Weights of a small transformer language model.
Architecture: RMSNorm before each block, rotary positions, no biases in attention or MLP, untied embeddings.
Training: a variant of SOAP for these matrices, 83M tokens.
Each number is 50 + 12 x the weight over its row's rms, rounded and kept within 0 to 99. Layers, rows and columns count from 0. The size before them is the row's rms in percent of the matrix's.

# layer 4 MLP down (transposed), 256x96, rms 0.177, rows 225-247, columns 0-47
106:39 69 47 70 45 70 48 58 57 72 57 76 53 65 48 35 46 51 50 46 38 73 47 62 51 29 51 54 55 46 40 44 24 35 53 43 63 58 63 45 92 45 71 58 41 31 33 43
093:44 39 69 59 61 64 62 69 53 43 43 25 52 61 49 68 48 48 57 39 54 59 50 68 60 62 56 52 49 50 43 63 45 64 43 37 49 55 84 62 76 50 55 32 54 64 52 64
100:39 24 42 44 33 48 56 63 59 47 31 56 42 69 66 38 23 40 38 43 32 49 42 47 50 60 73 57 52 61 56 60 40 34 48 60 64 41 76 61 73 40 45 46 44 66 58 54
102:35 54 41 29 42 58 75 42 59 65 71 71 27 47 46 34 50 70 41 62 48 66 18 63 46 50 37 51 57 42 57 64 69 44 73 54 59 48 36 65 29 57 41 58 64 51 37 44
091:44 40 45 50 69 50 53 45 48 40 36 50 51 55 64 38 61 51 48 51 48 79 75 34 44 44 48 37 35 50 52 50 40 46 38 46 50 62 67 57 67 72 61 46 52 53 74 49
101:55 58 53 48 44 63 67 46 40 62 26 58 29 51 59 68 52 41 45 44 57 55 74 51 47 67 33 37 63 59 58 42 45 62 57 43 47 38 39 47 30 54 72 61 34 80 43 43
099:77 70 70 67 36 35 53 43 53 70 53 41 59 64 38 71 51 43 46 41 39 57 43 50 53 54 49 45 47 59 47 49 32 63 68 53 33 60 56 51 74 46 36 80 57 67 69 33
102:52 49 64 68 47 56 56 43 49 55 59 44 59 50 47 61 73 56 41 54 66 67 43 66 47 81 37 59 38 35 30 57 56 37 59 60 49 44 43 34 59 48 60 70 27 47 52 51
094:63 42 35 49 11 47 40 67 74 30 41 44 55 51 56 45 33 51 46 49 44 43 39 61 36 50 57 64 55 70 49 41 50 35 76 63 45 50 32 41 61 70 41 50 47 36 41 46
097:60 49 53 52 47 49 37 60 47 39 51 67 43 58 60 38 38 54 60 47 50 64 46 70 36 60 47 33 37 44 54 64 49 73 40 42 66 36 48 54 56 44 47 78 67 52 62 35
098:59 51 39 40 48 32 48 33 50 46 34 60 71 61 48 70 28 62 51 73 69 47 25 38 57 54 51 59 61 55 74 41 55 46 66 50 60 43 56 55 34 31 48 58 49 48 58 66
100:51 42 50 62 34 41 58 53 53 57 68 62 34 58 78 46 47 52 56 55 48 71 36 60 65 64 38 52 41 50 42 68 47 43 50 45 47 63 65 16 75 54 51 32 58 59 57 47
101:44 56 44 52 49 42 56 63 35 59 39 46 62 37 54 37 54 56 36 65 53 66 56 32 56 39 51 51 58 51 42 53 45 55 62 52 31 68 31 29 63 65 42 41 49 48 60 56
095:54 33 43 30 54 42 47 41 39 53 76 63 43 82 51 25 52 65 53 58 43 47 50 56 45 43 27 55 70 51 39 46 62 45 44 63 59 62 54 32 76 41 55 40 64 39 69 58
095:48 43 66 41 43 53 41 42 56 49 64 43 18 56 63 61 55 30 42 56 40 46 54 56 70 65 50 50 49 71 57 38 48 49 41 42 68 49 51 51 29 54 60 56 63 23 39 36
104:52 33 46 36 58 44 49 60 70 56 45 40 57 38 48 70 55 52 34 40 44 22 61 41 54 29 55 44 51 64 50 48 72 36 44 48 50 55 26 37 56 40 45 62 29 42 49 30
101:42 55 46 53 23 44 37 38 45 22 52 31 55 67 62 51 72 64 32 46 43 60 21 62 55 39 40 45 34 53 46 45 57 42 36 42 44 56 46 51 56 46 52 60 30 73 51 54
101:34 44 48 35 50 53 28 43 55 59 48 49 55 66 39 63 42 39 56 59 24 79 56 43 56 22 50 41 57 42 64 50 70 62 67 38 43 48 44 54 67 38 46 51 51 47 45 67
106:31 46 34 50 52 50 59 61 50 52 49 60 52 53 45 40 50 61 50 37 69 62 46 35 41 36 74 54 53 45 28 50 51 30 34 59 55 47 42 63 52 44 38 62 59 45 49 51
100:27 47 23 56 43 47 39 63 54 52 57 28 32 45 60 54 68 41 38 45 49 41 53 60 55 42 55 64 57 47 50 54 50 30 79 65 34 48 33 53 54 60 49 29 65 51 57 47
101:44 37 43 40 44 48 57 56 55 55 45 72 43 69 33 46 59 54 28 56 52 62 48 47 20 58 41 43 50 50 53 50 44 45 34 25 41 49 53 60 34 32 54 40 46 29 35 49
098:60 43 54 62 41 65 61 40 71 67 41 60 58 60 40 44 40 41 54 69 57 47 58 23 47 51 37 41 51 52 26 49 58 42 39 39 60 51 64 53 28 81 40 30 48 58 34 49
098:35 51 54 27 57 52 75 48 25 47 46 73 53 44 53 70 53 44 70 62 52 29 56 61 47 47 39 64 51 40 51 33 39 33 53 47 69 61 67 62 39 56 38 63 54 48 36 50
# layer 4 MLP gate, 256x96, rms 0.207, rows 226-248, columns 0-47
087:52 31 59 52 61 43 71 49 55 80 45 60 53 40 50 20 43 33 49 48 30 54 59 32 54 31 67 57 56 42 58 30 37 42 52 54 45 40 51 61 51 52 47 33 34 53 60 76
095:43 42 63 62 29 50 41 55 57 46 30 43 63 71 53 36 43 48 28 46 35 55 56 66 56 62 70 49 58 43 23 46 40 35 60 40 57 54 62 39 64 34 32 32 63 52 36 55
100:59 49 54 30 61 47 66 36 31 43 55 52 32 53 51 41 38 48 58 44 44 64 37 55 45 41 47 51 42 43 42 48 73 47 62 35 59 59 67 50 53 26 57 52 84 41 44 27
086:52 41 40 49 32 50 50 45 48 49 45 61 35 55 60 29 57 66 23 45 54 77 38 62 49 48 38 29 45 57 49 57 49 68 31 83 46 52 50 43 75 44 46 60 38 44 60 74
101:40 57 35 46 32 62 42 49 52 49 67 62 51 44 31 53 47 26 82 42 52 45 66 52 43 34 55 71 49 46 45 41 50 46 54 24 50 54 67 53 46 64 61 62 45 38 45 42
098:38 31 54 67 49 49 61 56 67 67 38 53 40 56 38 62 48 45 68 56 41 54 40 43 41 61 63 59 58 53 52 32 59 32 76 38 36 52 42 54 51 26 58 69 43 67 77 56
103:40 60 23 54 53 37 37 41 39 49 37 50 49 54 74 57 49 43 49 62 46 54 48 44 49 58 51 56 47 41 46 62 31 40 47 39 41 45 44 54 52 58 70 60 54 50 57 51
091:52 58 54 70 18 69 24 51 60 26 42 35 71 39 42 33 33 35 64 50 34 65 47 46 31 48 60 49 45 57 54 57 66 49 53 42 57 64 52 33 44 46 31 57 44 34 53 49
090:64 63 54 41 56 34 43 51 55 31 31 49 65 34 53 57 64 34 70 46 46 25 63 61 41 54 51 42 46 56 45 67 60 43 38 43 76 61 57 61 24 42 54 67 60 46 40 58
109:57 55 48 38 43 61 45 50 52 53 58 78 61 64 37 64 35 51 51 56 46 32 48 41 55 33 33 53 71 34 55 45 25 55 41 53 81 59 57 51 45 28 53 73 49 48 38 49
102:51 65 56 63 36 42 68 62 56 47 60 65 36 51 41 49 64 51 62 60 74 45 48 27 51 51 40 60 49 42 29 48 37 71 47 29 60 77 46 60 65 54 55 49 65 56 41 54
096:72 75 64 44 35 61 57 48 69 44 46 41 43 44 39 66 66 47 45 49 63 47 55 45 35 32 62 60 65 59 51 54 40 37 48 55 44 42 49 46 49 46 42 59 22 56 42 52
091:63 41 47 45 44 59 52 49 48 58 34 54 48 44 55 67 52 65 54 55 43 58 42 54 80 27 43 40 69 41 60 35 37 39 42 56 43 54 62 47 42 57 46 37 56 60 47 67
092:70 48 46 60 52 49 48 50 62 65 54 52 35 65 45 57 32 36 51 51 72 52 52 54 60 39 57 49 43 29 49 57 43 68 40 53 59 25 61 37 46 72 43 59 36 59 45 38
113:52 53 51 37 62 61 27 79 60 60 42 30 51 34 50 44 70 39 54 66 54 49 53 41 26 54 81 57 31 40 61 36 57 57 41 41 61 69 33 57 60 50 57 52 46 43 49 37
097:63 61 54 67 62 37 40 61 43 47 54 73 38 58 31 33 49 49 50 52 46 50 14 32 42 40 52 51 70 53 50 43 59 65 48 26 50 62 46 43 68 44 46 52 72 62 40 62
115:51 42 42 39 58 50 49 36 55 31 57 35 56 60 31 69 43 53 70 40 67 76 32 44 61 35 66 32 63 41 66 54 44 60 37 65 63 52 53 49 46 53 57 45 24 52 45 57
110:50 56 57 65 70 49 25 43 47 49 35 25 49 49 38 59 38 55 49 44 31 41 41 28 54 40 47 51 40 41 39 48 44 57 64 35 55 38 39 49 17 41 31 52 35 59 57 56
099:49 42 61 54 53 46 57 69 69 43 56 39 51 35 61 61 51 37 46 45 43 58 44 50 53 57 57 34 52 61 63 39 36 48 61 55 50 56 42 56 45 58 63 28 71 67 50 67
094:27 48 55 38 42 38 59 44 67 64 38 40 49 39 58 52 39 48 68 28 64 47 52 51 69 35 42 37 53 47 61 64 34 61 54 38 65 47 63 37 34 27 02 32 63 58 57 58
097:48 47 64 41 39 42 49 40 54 64 50 58 30 43 47 51 51 32 67 57 72 61 56 43 80 30 63 45 52 40 35 47 56 49 49 55 50 43 47 67 33 79 53 51 51 65 43 41
090:58 47 33 56 68 53 35 35 76 47 60 43 56 42 55 54 56 50 51 60 34 55 54 56 68 56 54 36 53 75 45 65 31 45 44 52 32 37 51 40 60 27 52 55 56 61 53 37
111:68 46 52 56 43 38 32 38 46 47 49 38 62 33 32 57 43 23 53 48 79 42 62 51 37 51 54 54 63 52 40 54 53 65 53 66 51 51 62 56 33 59 41 40 48 46 30 45
# layer 4 MLP up, 256x96, rms 0.189, rows 226-247, columns 0-47
091:51 85 83 77 52 30 28 62 43 55 44 48 58 41 30 48 45 50 41 58 44 50 48 65 59 69 20 50 50 57 51 70 53 59 44 50 50 54 39 43 64 31 65 44 40 52 45 41
098:38 44 46 60 62 41 54 60 29 57 39 47 66 37 47 46 75 43 45 50 49 48 51 62 26 30 53 54 55 30 63 45 48 72 54 52 58 40 47 73 42 58 48 65 26 60 58 56
101:67 48 56 47 51 56 56 54 43 46 55 60 46 67 64 54 71 56 66 46 68 93 59 33 60 22 40 55 60 53 39 57 40 39 45 63 41 44 70 52 76 59 39 52 43 50 62 65
089:33 35 46 73 33 49 71 59 65 45 45 60 56 44 49 64 35 46 53 49 54 61 58 50 44 62 64 63 45 54 60 46 46 66 60 17 61 35 62 71 49 23 41 37 38 55 45 59
095:56 41 46 37 46 41 59 40 58 51 61 40 45 56 41 46 66 59 20 60 41 45 49 48 61 52 39 31 42 37 57 40 39 69 84 57 53 70 25 39 47 43 52 55 55 56 53 58
094:38 53 37 46 67 80 40 54 38 63 56 62 44 30 47 35 52 67 48 69 45 58 54 49 50 65 45 55 48 44 55 58 43 20 64 43 35 46 37 47 47 49 82 62 26 54 30 41
103:42 40 50 63 45 53 61 53 62 36 27 55 58 52 63 39 22 55 68 67 65 48 56 45 54 23 46 50 58 41 57 39 66 25 64 47 45 59 43 59 46 71 34 53 63 36 47 72
091:40 85 28 69 38 42 64 63 40 25 44 43 54 49 59 30 50 51 46 48 41 57 70 52 56 54 51 51 55 60 43 42 59 69 46 39 49 47 66 45 31 48 52 26 59 44 66 67
097:53 34 65 54 53 58 60 52 57 51 41 15 50 43 43 54 69 62 62 56 34 34 41 59 53 61 71 54 73 62 30 49 53 39 56 71 58 60 49 50 44 55 46 40 59 60 45 28
103:48 37 42 46 56 41 53 57 56 52 62 58 47 55 27 52 50 42 27 78 51 46 46 42 72 70 59 64 53 44 59 42 63 64 57 34 66 56 74 51 56 52 49 46 53 65 42 53
101:59 39 34 33 52 54 53 54 51 55 48 41 48 47 49 48 57 30 36 42 48 36 38 30 53 44 59 58 54 37 41 51 55 41 30 65 54 36 45 66 52 51 61 54 45 22 27 52
103:52 58 50 70 53 33 54 43 50 56 48 35 39 53 31 52 49 65 57 62 46 47 42 52 46 56 49 60 36 50 58 55 45 53 13 53 43 19 48 49 38 31 63 55 30 56 42 45
085:47 51 31 70 35 56 28 38 41 29 58 66 41 42 43 42 65 44 48 52 47 68 51 65 52 19 23 44 41 55 53 52 54 53 52 54 49 51 41 57 38 51 55 62 57 73 55 54
095:52 78 52 51 45 47 52 65 71 44 43 52 68 64 50 41 45 52 45 55 61 40 39 45 55 27 45 50 50 65 55 69 72 48 63 53 29 58 57 26 45 52 54 58 56 32 56 44
126:58 59 38 53 56 26 60 60 44 61 53 55 38 64 43 47 63 48 49 46 46 75 30 49 68 46 45 22 56 56 66 38 55 64 67 41 45 54 43 59 44 40 34 67 56 57 49 59
098:56 60 42 34 26 39 46 30 60 47 59 38 57 48 67 61 50 49 34 85 40 68 32 53 29 62 49 57 52 48 43 22 40 52 39 55 43 69 44 39 57 51 46 48 48 72 55 42
106:39 58 67 78 52 49 61 42 65 47 53 39 43 52 42 49 22 70 52 48 50 62 54 56 70 44 83 30 39 47 52 34 40 51 52 65 53 58 49 51 72 53 58 51 43 32 52 59
114:62 45 46 58 52 44 26 51 61 41 37 34 60 51 64 59 52 82 32 30 38 72 60 41 53 27 39 43 61 43 45 55 46 48 30 39 51 44 42 42 51 35 39 25 57 41 34 44
105:58 47 27 86 70 60 29 63 47 55 53 47 56 55 37 28 30 51 40 58 51 22 49 53 64 69 58 49 66 67 58 53 48 32 52 66 70 54 39 77 57 36 60 42 55 49 62 56
103:55 50 61 36 50 54 56 36 38 43 56 43 46 34 25 66 41 43 34 50 35 49 69 74 15 51 52 60 55 37 47 33 44 48 10 45 45 51 46 57 58 38 54 56 40 41 61 65
098:35 43 49 68 63 28 58 74 47 66 50 53 36 48 62 55 41 38 79 38 57 59 47 47 55 55 60 62 34 67 43 38 57 46 65 43 50 60 32 57 44 79 33 65 58 27 62 60
090:62 63 35 34 45 66 68 62 58 33 47 47 37 54 69 41 47 43 51 47 45 67 42 82 71 49 39 61 51 33 60 25 59 71 58 42 66 62 68 48 54 47 67 50 42 54 59 73